Part of a small language model's weights.
Size: 19 layers, width 160, MLP 448 SwiGLU, 8.66M parameters.
Architecture: RMSNorm before each block, rotary positions, no biases in attention or MLP, untied embeddings.
Training: a variant of Adam for these matrices, 182M tokens, 5567 steps.
Each number is 500 + 25 x the weight over its row's rms, rounded and kept within 0 to 999. Layers, rows and columns count from 0. Numbers have three digits each. The size before them is the row's rms in percent of the matrix's.

# k: layer 3 attention key, 160x160, rms 0.0876, rows 111-127, columns 80-159
# q: layer 3 attention query, 160x160, rms 0.0889, rows 112-127, columns 80-159
# v: layer 3 attention value, 160x160, rms 0.0619, rows 96-117, columns 80-159
# o: layer 3 attention output (transposed), 160x160, rms 0.0435, rows 96-116, columns 80-159
k111 111:484499482548510551542494525518483562533504532492489476541494499472538499486487526498487547504511533501539477482480474497508480559535475510437501511510468506494505515547495542525502495478465490478512476502466472524467520499480479471512547545
q112 113:467507482503494518505525530478512492521486515509469510477511477475490458504483499504506514513514503500462503514588502519471501514513524462499501488544545532512529483478503566492486486526517530476483547481584516492531493471469551539488461513
k112 132:497493527522534478444507501513507468504481502516470510466454483454492472496515487489473489474515494523502500499545492495496504471491510461506492488484556528481519461468524522527491521505528483493498522493514506493508507501521468474476421553
q113 116:523451495491490498476498518545537492471512504497440546459507467512477503508488488506536503492516502523475531494553490497504553458521495475513519512508536519515505471505520567493472461480513505492512533463539505504518503450536498517491487508
k113 113:485504520496476476481493503483525484485511487519558493513485485510517531482489487499489501537486496506517508543494545454472494534458515492531464486512496506453542521476495525469507559501519516505484478477526482485549465547496504509510495537
q114 109:546504479501489517495497512518517497495509504465472524490503500505502468502498520504504466522497504463477469530526548539490461498513482493528525467524492505509531513488493536531510502490501509496498569499542497477538534484501542554510488453
k114 129:504496494475452540534495515509526512483504467499512482527501496570531524499482482495482512513531538510520532540526449503507477512507515514432528435535481501473520495521478482516513494490513510486538516516516530504556517543460491481485509524
q115 113:523486462506513470494483496492488488527475508484486544504482519456491487507502527473479495490490477533484459501539501485495495485497509478493496515476525519524507515512545529514441487516515528478540499511535498475481550487481526519539462475
k115 099:522552493503452474498495502476492405464457511517497465484460526506477471500525479496508503544465466452511548540510493504501509496504546512515481478478498518464475473487489465481478518487499518503506491492518511493492504534484518504459440502
q116 113:515462503483520486448454498510528491484482495558451502511462499437515492499549494479478559491500492508533469504486515472490533456462478465485517514458527526504462528478494507494519493528507486517500469534463491518470534486520488444488466490
k116 108:539518504515472444474507482512474481432485536494488531465489516471492487479519526491501518469453473492481508484481491511495494484504526533517482525472524501513510544487485439534517485502501474504499485537488490457541465476540520539508497468
q117 107:509539473493504499558460534458532513472526533488521490487511502579493495506502504524519440528465527472525508521486516504511503501518497526501464469514497499522474495490498509489481480485489538526512505460525513486497445514531510542505584471
k117 108:457444471492532522542466483504504506505492495510510488573516487496533507509465491478497510520530539507536506527493490466487462515511529523478494484504458509508509499479458577475502523492492501432480494500472503517499566531512518483512532510
q118 105:491559495514473472506471504493446485501493467484494512503463508476574494503498512461505548523498474480503490483458563503498494523511492514576454494474476463529507554489484477493475538499518473512514493520477484503539528490515461477492477487
k118 105:495478472482509516456518462525547446498511524461478547506504493484497484488517497494512502472505508451473480509463559504503465476485469483498454507480499514528516469499444502511487493483501472493525482510493517494482505458464474527472519510
q119 106:464508467507496527498521491528497504552513520486456501493508505484513460517457514471461503510505478514490482534518540516497484486509472487517525511524510509471543508469479545507525514487464529494508534501526475472490513505456525517497477480
k119 110:545508541527482503502513503493533503508453493473467503507474500471515494485496482513483515525513536524471504502526432491508518526484507469498477445519483485489516509510487450521503463500516532491494515544468518468483499515501425522477459558
q120 109:510476493492506506491466525462464479532468459527505496485503472512498481507499501474523500517530482497479534453514483514476516473514492477501481487462555528539519460478487492419482479507520480464504489471492505511520494478477476495493498474
k120 104:461519530478461463472507461515458428488509541518486482494482504483487546500511526537500486505497489502504492484486561495467471518490481561544476519465463499480531537510488503496462503505477530457508453506527512523511473507474509507502494511
q121 098:479531502532518525532561533483464505542509541489496524434515514515464479495498511509502471483500504497491515517526494487504503500502503514457505508524493512462484511508499507538542443487477509510468491479558539480442490501507554538516541543
k121 101:496482480476563510541450482463525536511520501507501493479508446511483510531479456550486468514503537492523506500508470520501491507543516477467501460504506486484482508488490495485495546505523516520477545469506537513462522537582504474513491520
q122 113:509481477495519522468461499532491480527453476516477478515460472448499478503479492480485540512500485556518495471513523492473490487519480444486459508456518513522507499474527508497482537501526482520540487516475472536525546449494481459489461482
k122 108:524550507536458440469494481488470449455512537492502505472469541470486490504515520471500511511481462478505471530469528518485507510448488548518481492474483493526486541503472475505480475511539480478515459516491507454488501515501513518500499484
q123 107:495524476501495522559542509470519506509511509471513482523538488550482504487489515477500431509510512466475523532512497531510462545522528508489501478544479508477501494475479519488519490486480501500468538476524498495506453525475522571511543498
k123 111:457453499488520566543463531496519554537499434500511462533488487546526507512489483515463530518504558508513488526515460459507489519520504471483504487525516490467507482518525535477489510489510495481518516500501510518480523556498487468519511531
q124 102:492524541510505502495529531481489502528473534461462524480532486508552488483482492529480473484478471536513508497529521549501472487506497518521524479512494500480517550517491508550540497472478522574458544449496528468462514518516502534535552504
k124 101:489464471478502501529474490448520493533485516496532512491489442534492517533532455463494451500482523494512496522558444503531496490529491469451485485525494512532483494508531461476506498502523495522509546470516565483469550513556504477490469484
q125 109:517508527496511486469480477538473499469496515509460504502483498458538516490517483488463548500512509485533478485466519507476532481455475498526530506428523498506483517493530479522487517495500482518494461525465485509493521494521452473495490487
k125 121:549526444512453446506547511511514483458493519493492524461510541464493471495539524460491499475490454536471484503509491541496490481534473511504492518515529506514496500476492485525544482496488451515499499526504510469513485452496532536493499473
q126 108:510523488510494501509504498465503490559486554488469529462486508492468452497521525493474481475499497492477481562561468505486510504519525504474472501528497545514505515499513493553526470487527534460493494523542516476457512488508521542517484544
k126 112:514499504489522465526475505457528492514476494497500492495520492489496471493498478537493520519502494446482499507493473526507488496511559476540528468515509514482461502443481446487472542501522489504439542465514504474459530518576530493492471508
q127 108:464515469499509520506491527465476515534470474483527497519514486525504490500461495479525453502470521536471529523527513514493471532520501481507483502527491502513558440513517531486482520492521504485495511471560491517500474534438526538497500522
k127 106:508528540534497515488499525482479469545489509491510476496464522503494481486503502473472484523487487496538488487508525473487520513485480466526511463479447501462505485548502523495468495534479571486512505469502447500448506534480424518489474541
v96 101:432505430499517516487521542480520535509556488484475514516508519503490492513486522459489484498506536495493477486486560460506473522535516522516486511454505527511489532530508530459494493507512487505526526574495463495533495488500479497473491488
o96 102:517505525497507551489477495489509494544491487521483517438497453493490500539521565519525484476541501449446483483507499524505514497513530483487554491513509516478516495478511553490539505521496504511475532538507526472498542493524514505501469502
v97 121:530486512460451496485521497530524485482522488499502524528535485476513538489499519473518463494498478468440498501492523512503476464526496485442532476486486519434500469468508535473491469479509454493512542499508489489519538464491515530495478529
o97 124:491523479497526495515497490562471511512581493469517506506489472543497519479522486500479485517483526570530513498507525444461477518505505478536455497468453524545495521478480567473516521500445489513503503496504511515496475525525517461486527520
v98 098:500480459557528508502502558518525517519490480509452506518509510469504493509505533535491470522482515510472489539511508518495529497501453480484484506500519498494482495565466494528511466482488530512515541491473497526526520442526498533511484513
o98 104:496487483471504518506491521488509505518497509482510540516492449518473466564474521508506515483520481485487491465474505498489494503528490454481476521514507537526525530453556469465504514498481520522542514472486490498517488520452527493498495478
v99 103:465509520541501490498526494485461448479468523481493485480481509527459491525514513454510484522459510489506556528480514485490498563471469514499479511533510526532570494480538468527502497534487470501495460502506506539490509488553499538519496524
o99 102:522494505501495539490515530558546546501471534511517523477556510461509523489469525526525515466515504443475445525485490516516506486490493507518512493511507485469463521541491434485504519510535529522491514521483491459478511531477451504493479525
v100 097:467468503496480471494469502473489469543520515496502476515487502515518540517479496481509520499491534510506438518471471472496498529498479485478526463503526513470487538482482445511506533507534513567499498560515562498489561502521515532490482497
o100 096:543498530507501520452509476482483487516482498482529468500495497494498493458488538528497500504540473464536497515481487503495487492505468519532496563491548524479485515484481487519500484491509482467523503447482506490468472495470480496517467509
v101 093:506533473550486513489490515515490476460465499480538551493503525519458464457512508484533453522489534466533456488500513517471503519476477505496482477456511521471504519500478477525522480507490509539519444476544468522500484504485548496521478528
o101 092:526491501522490461505555473492503515486509492517497459545503447516525505520516467445514479476502477507525531518475488480483501490526546509523519529532516524467496470503505494467537500501469493502519507503457492500481465515486521482484495539
v102 103:557527438486466516496536529516508481493558500487508552494520489485487542512529476519538463466574519468499462488492475554487488470551457506472499530529490510452508477518523465542498497499476486533504554520499489501487520497491532536493474530
o102 102:529501512491468525487514513489499502539493523482519507498434450536457500468488519512497503518472504496484509498506512463460488512480533503486477538541534540510497477460473574474496511515481546495548512490501501486495486504453546480498488513
v103 094:520530543468507502487479466472524487439546465532533504471497500519480472468533486488483466525532513496510502488485473513524526505445533489508542490464474477483487496470514525480454491498533519506491508506513490506472451541475477511485501490
o103 094:521501494488500462522506489509499515499538533511523483513494523559520501431481452487492505535490496520514502524494518497531519502489519506503499459489474473496480503535475503522476508490506471490481483515495525510493487488518494491499555506
v104 112:469470494532513504516490480496444472497443526455514499526498514491509505478513492503459474515441502482509519504486491485484517540458426511478517541530519485523519470495493497537459514520506488534507480542547513521510466486516492501506485495
o104 109:533463485483483508494503498535514479507470471497457522458528461487515476497488523494540481488493486497511503517463494507526496451496525478495491497528508504484487500510504452479574469529510544506490499512493515505459502507469525512497500520
v105 103:497551539484530486535488536500465519552549503506508469469496493494487496517454483508501499534507468518564503484498535487483492509520475515521469513543514464530502546468507529458532508498521495474526509493523542480493502518527475505505528454
o105 105:474506550525503478495489485489521466528464528486484511517516500482556544496535499499500472477479511494474518509522516533513511499483499573520535507492515505512504462488506471516468503479486533483513536535487496477499539532501470543479544516
v106 104:500546470511460480477495520507484481517564463522523557513480475515475469499491532513533500525486501491494500476502487468539519515515511511468463535494530522478493488561514498454454533516488515549498520460494551504524494503483481508487483528
o106 099:515503518481496467517487503478542479530501550498507492499522494505503512495493546464473503500470453476466502460526504496491562509462523475481543534524506489516529496486486510513520554500461529514464487556512507463524520511502534484534465518
v107 106:503559512471473510527462481516490479513527472481514486502507497488511486497475481512495514509502553489507524493496575501527529537513534484537498473470499533451499514481491482496486508507508515524521526515471444477482464525455465521514510481
o107 110:539520511513515437518509479472495474454535515504491450496508511506524526488516446460498531513505477512486516517555508489542542472488513525498523505494500465512502516541473555536545485492513466496487475486495502503498492504543517497519527498
v108 106:493514490529461477491558458480496496482514531477481479510520521474545515494488520497479511506448488526503490515503553512513531493506486495500501481523526511496515479487465485531457505505490486472487471554487530535496469518482531570530503522
o108 103:505473508466483532505491525514521497505513477512535538479464506503472494488526505494527504461540542502458487510495484493544468482519504425490507483508464537493516562543549485507509550496550474517539519474549498484496481507484509482479488509
v109 103:494449515517498518493500521530497526458497456537525478502517515504516517492481489503525500505453504495473474507481508524497475503479472518472559462475504549533490455511490467512494521493521505497495494482491506498501531453530512503512469495
o109 098:481459455487491495485517487491479528525483461531509511540522499539494526496471500488443524509476483506560468499492484450535498492503495449513485558480440523506523518485518472523529526478480497482509518519507502540483422524514491457506495510
v110 110:507506464538532483471458522494553500535488549536477531483470469505492470499465546494471474537477516505465529529483511514540498471481475466506476486505498498528489514449507481503480474522509512520492447518495480495469503497469535541481524541
o110 109:532496505505506474508450515529514488464511524512502500527467522439504538547515486527543527446501492428485514480497486500492501456504523540517500479484533497486495555539496527482498499531501482507484450520512446496514527502492473505468498531
v111 109:477446468540499507474533498509556519513512488502474513503467502500517495505526462539526469468489500491513507454509460517491519468534512488485478515478496528517523453474525501525535480516474476518516504483530491514535501486465506484484511514
o111 098:513472484478510507502501492526481487498494464484504487501486506438519466523488492535502506497523491469498501484492502500448504513488503493464507517536523498523495515471485556521494517508511520499464496481516505486527510485503522469482471520
v112 105:509471503479475487478481505481498458465537488493499523539519485503505506503464499528523449495559524499504556531508565503501524504567539465506471496486492494502500508505528507496474485482471463457482472538484477531506519510487496515491516514
o112 099:531545488510541532500495491556517479512516527498490517452509526470498493536523528517468511496506568473471456478531534506493505500488506490496535492502466515518530516465510555481534527516523511481492501463485486470497555507520483489507476483
v113 100:481530498523498511463482534521495475499490472514503504524477507471492485509507496495490549509453509492504524479477514446478517543449445472536521500526511481487492504519532459511455488488527547501491450479518498487480475470484514450519529490
o113 096:503515465484524468550472496513516492437508510537452499492508466479528472488485517463520556487497462465524477523466511530538538465524538504515532495506518479472503535524511502524534484473495498505475458481473520483485487507507485506528514500
v114 095:510540501480507490508540477500462482522480492502519487483489511501510497523505504459531490491522492495523462533517556482488499523495528532498482441515489513535513571495457508513559517494503493534509544515513527500490514537512537490506527529
o114 098:518490563530493522505526474454512513472490469471524446499538505524465504533509491499476467501530484486447528527570464521547488513498502527518492552514569484483494474544503442507488495506477493495514483503512453472493463496492468502501496515
v115 105:569490549518516495501505494513467503493522516492526514491469477515526502502500496549478514571484511482522484529485491505488515516462482493468470482516500512468502505496472489460471508529540477543530437478544502492487465496521505501510492474
o115 102:519498496485510475501487474502495473494531547486508475520483508539538528431508501441501489522465460524513486499481500501492508446487506507527524526512505487504500502526507485521482484495476480488488501522481524509510471489527507497512571529
v116 103:487476528491466486513494513488476508487528503530489435471507493539536520516547468494535496504471484498478514576513534484510505528530465515510507492506525480538493525444533505514472442516499486435486506528516506481480545509526532516482513489
o116 104:470492512521525528478529495541531523493479483524528519519475540493483581457506479477452544471502531498480479507504482505501495506489468486479523495488488531509477512483483497498476519468467511515517488528520504532503501520497482467486485478
v117 095:518527450539471540478503503502494503466513528506508466490510492500469470501485456513473470470501550470494522489508513427482516527456520498478485510524492504505540514503525507454469500489486481523489484475484496501482483541490495531492532485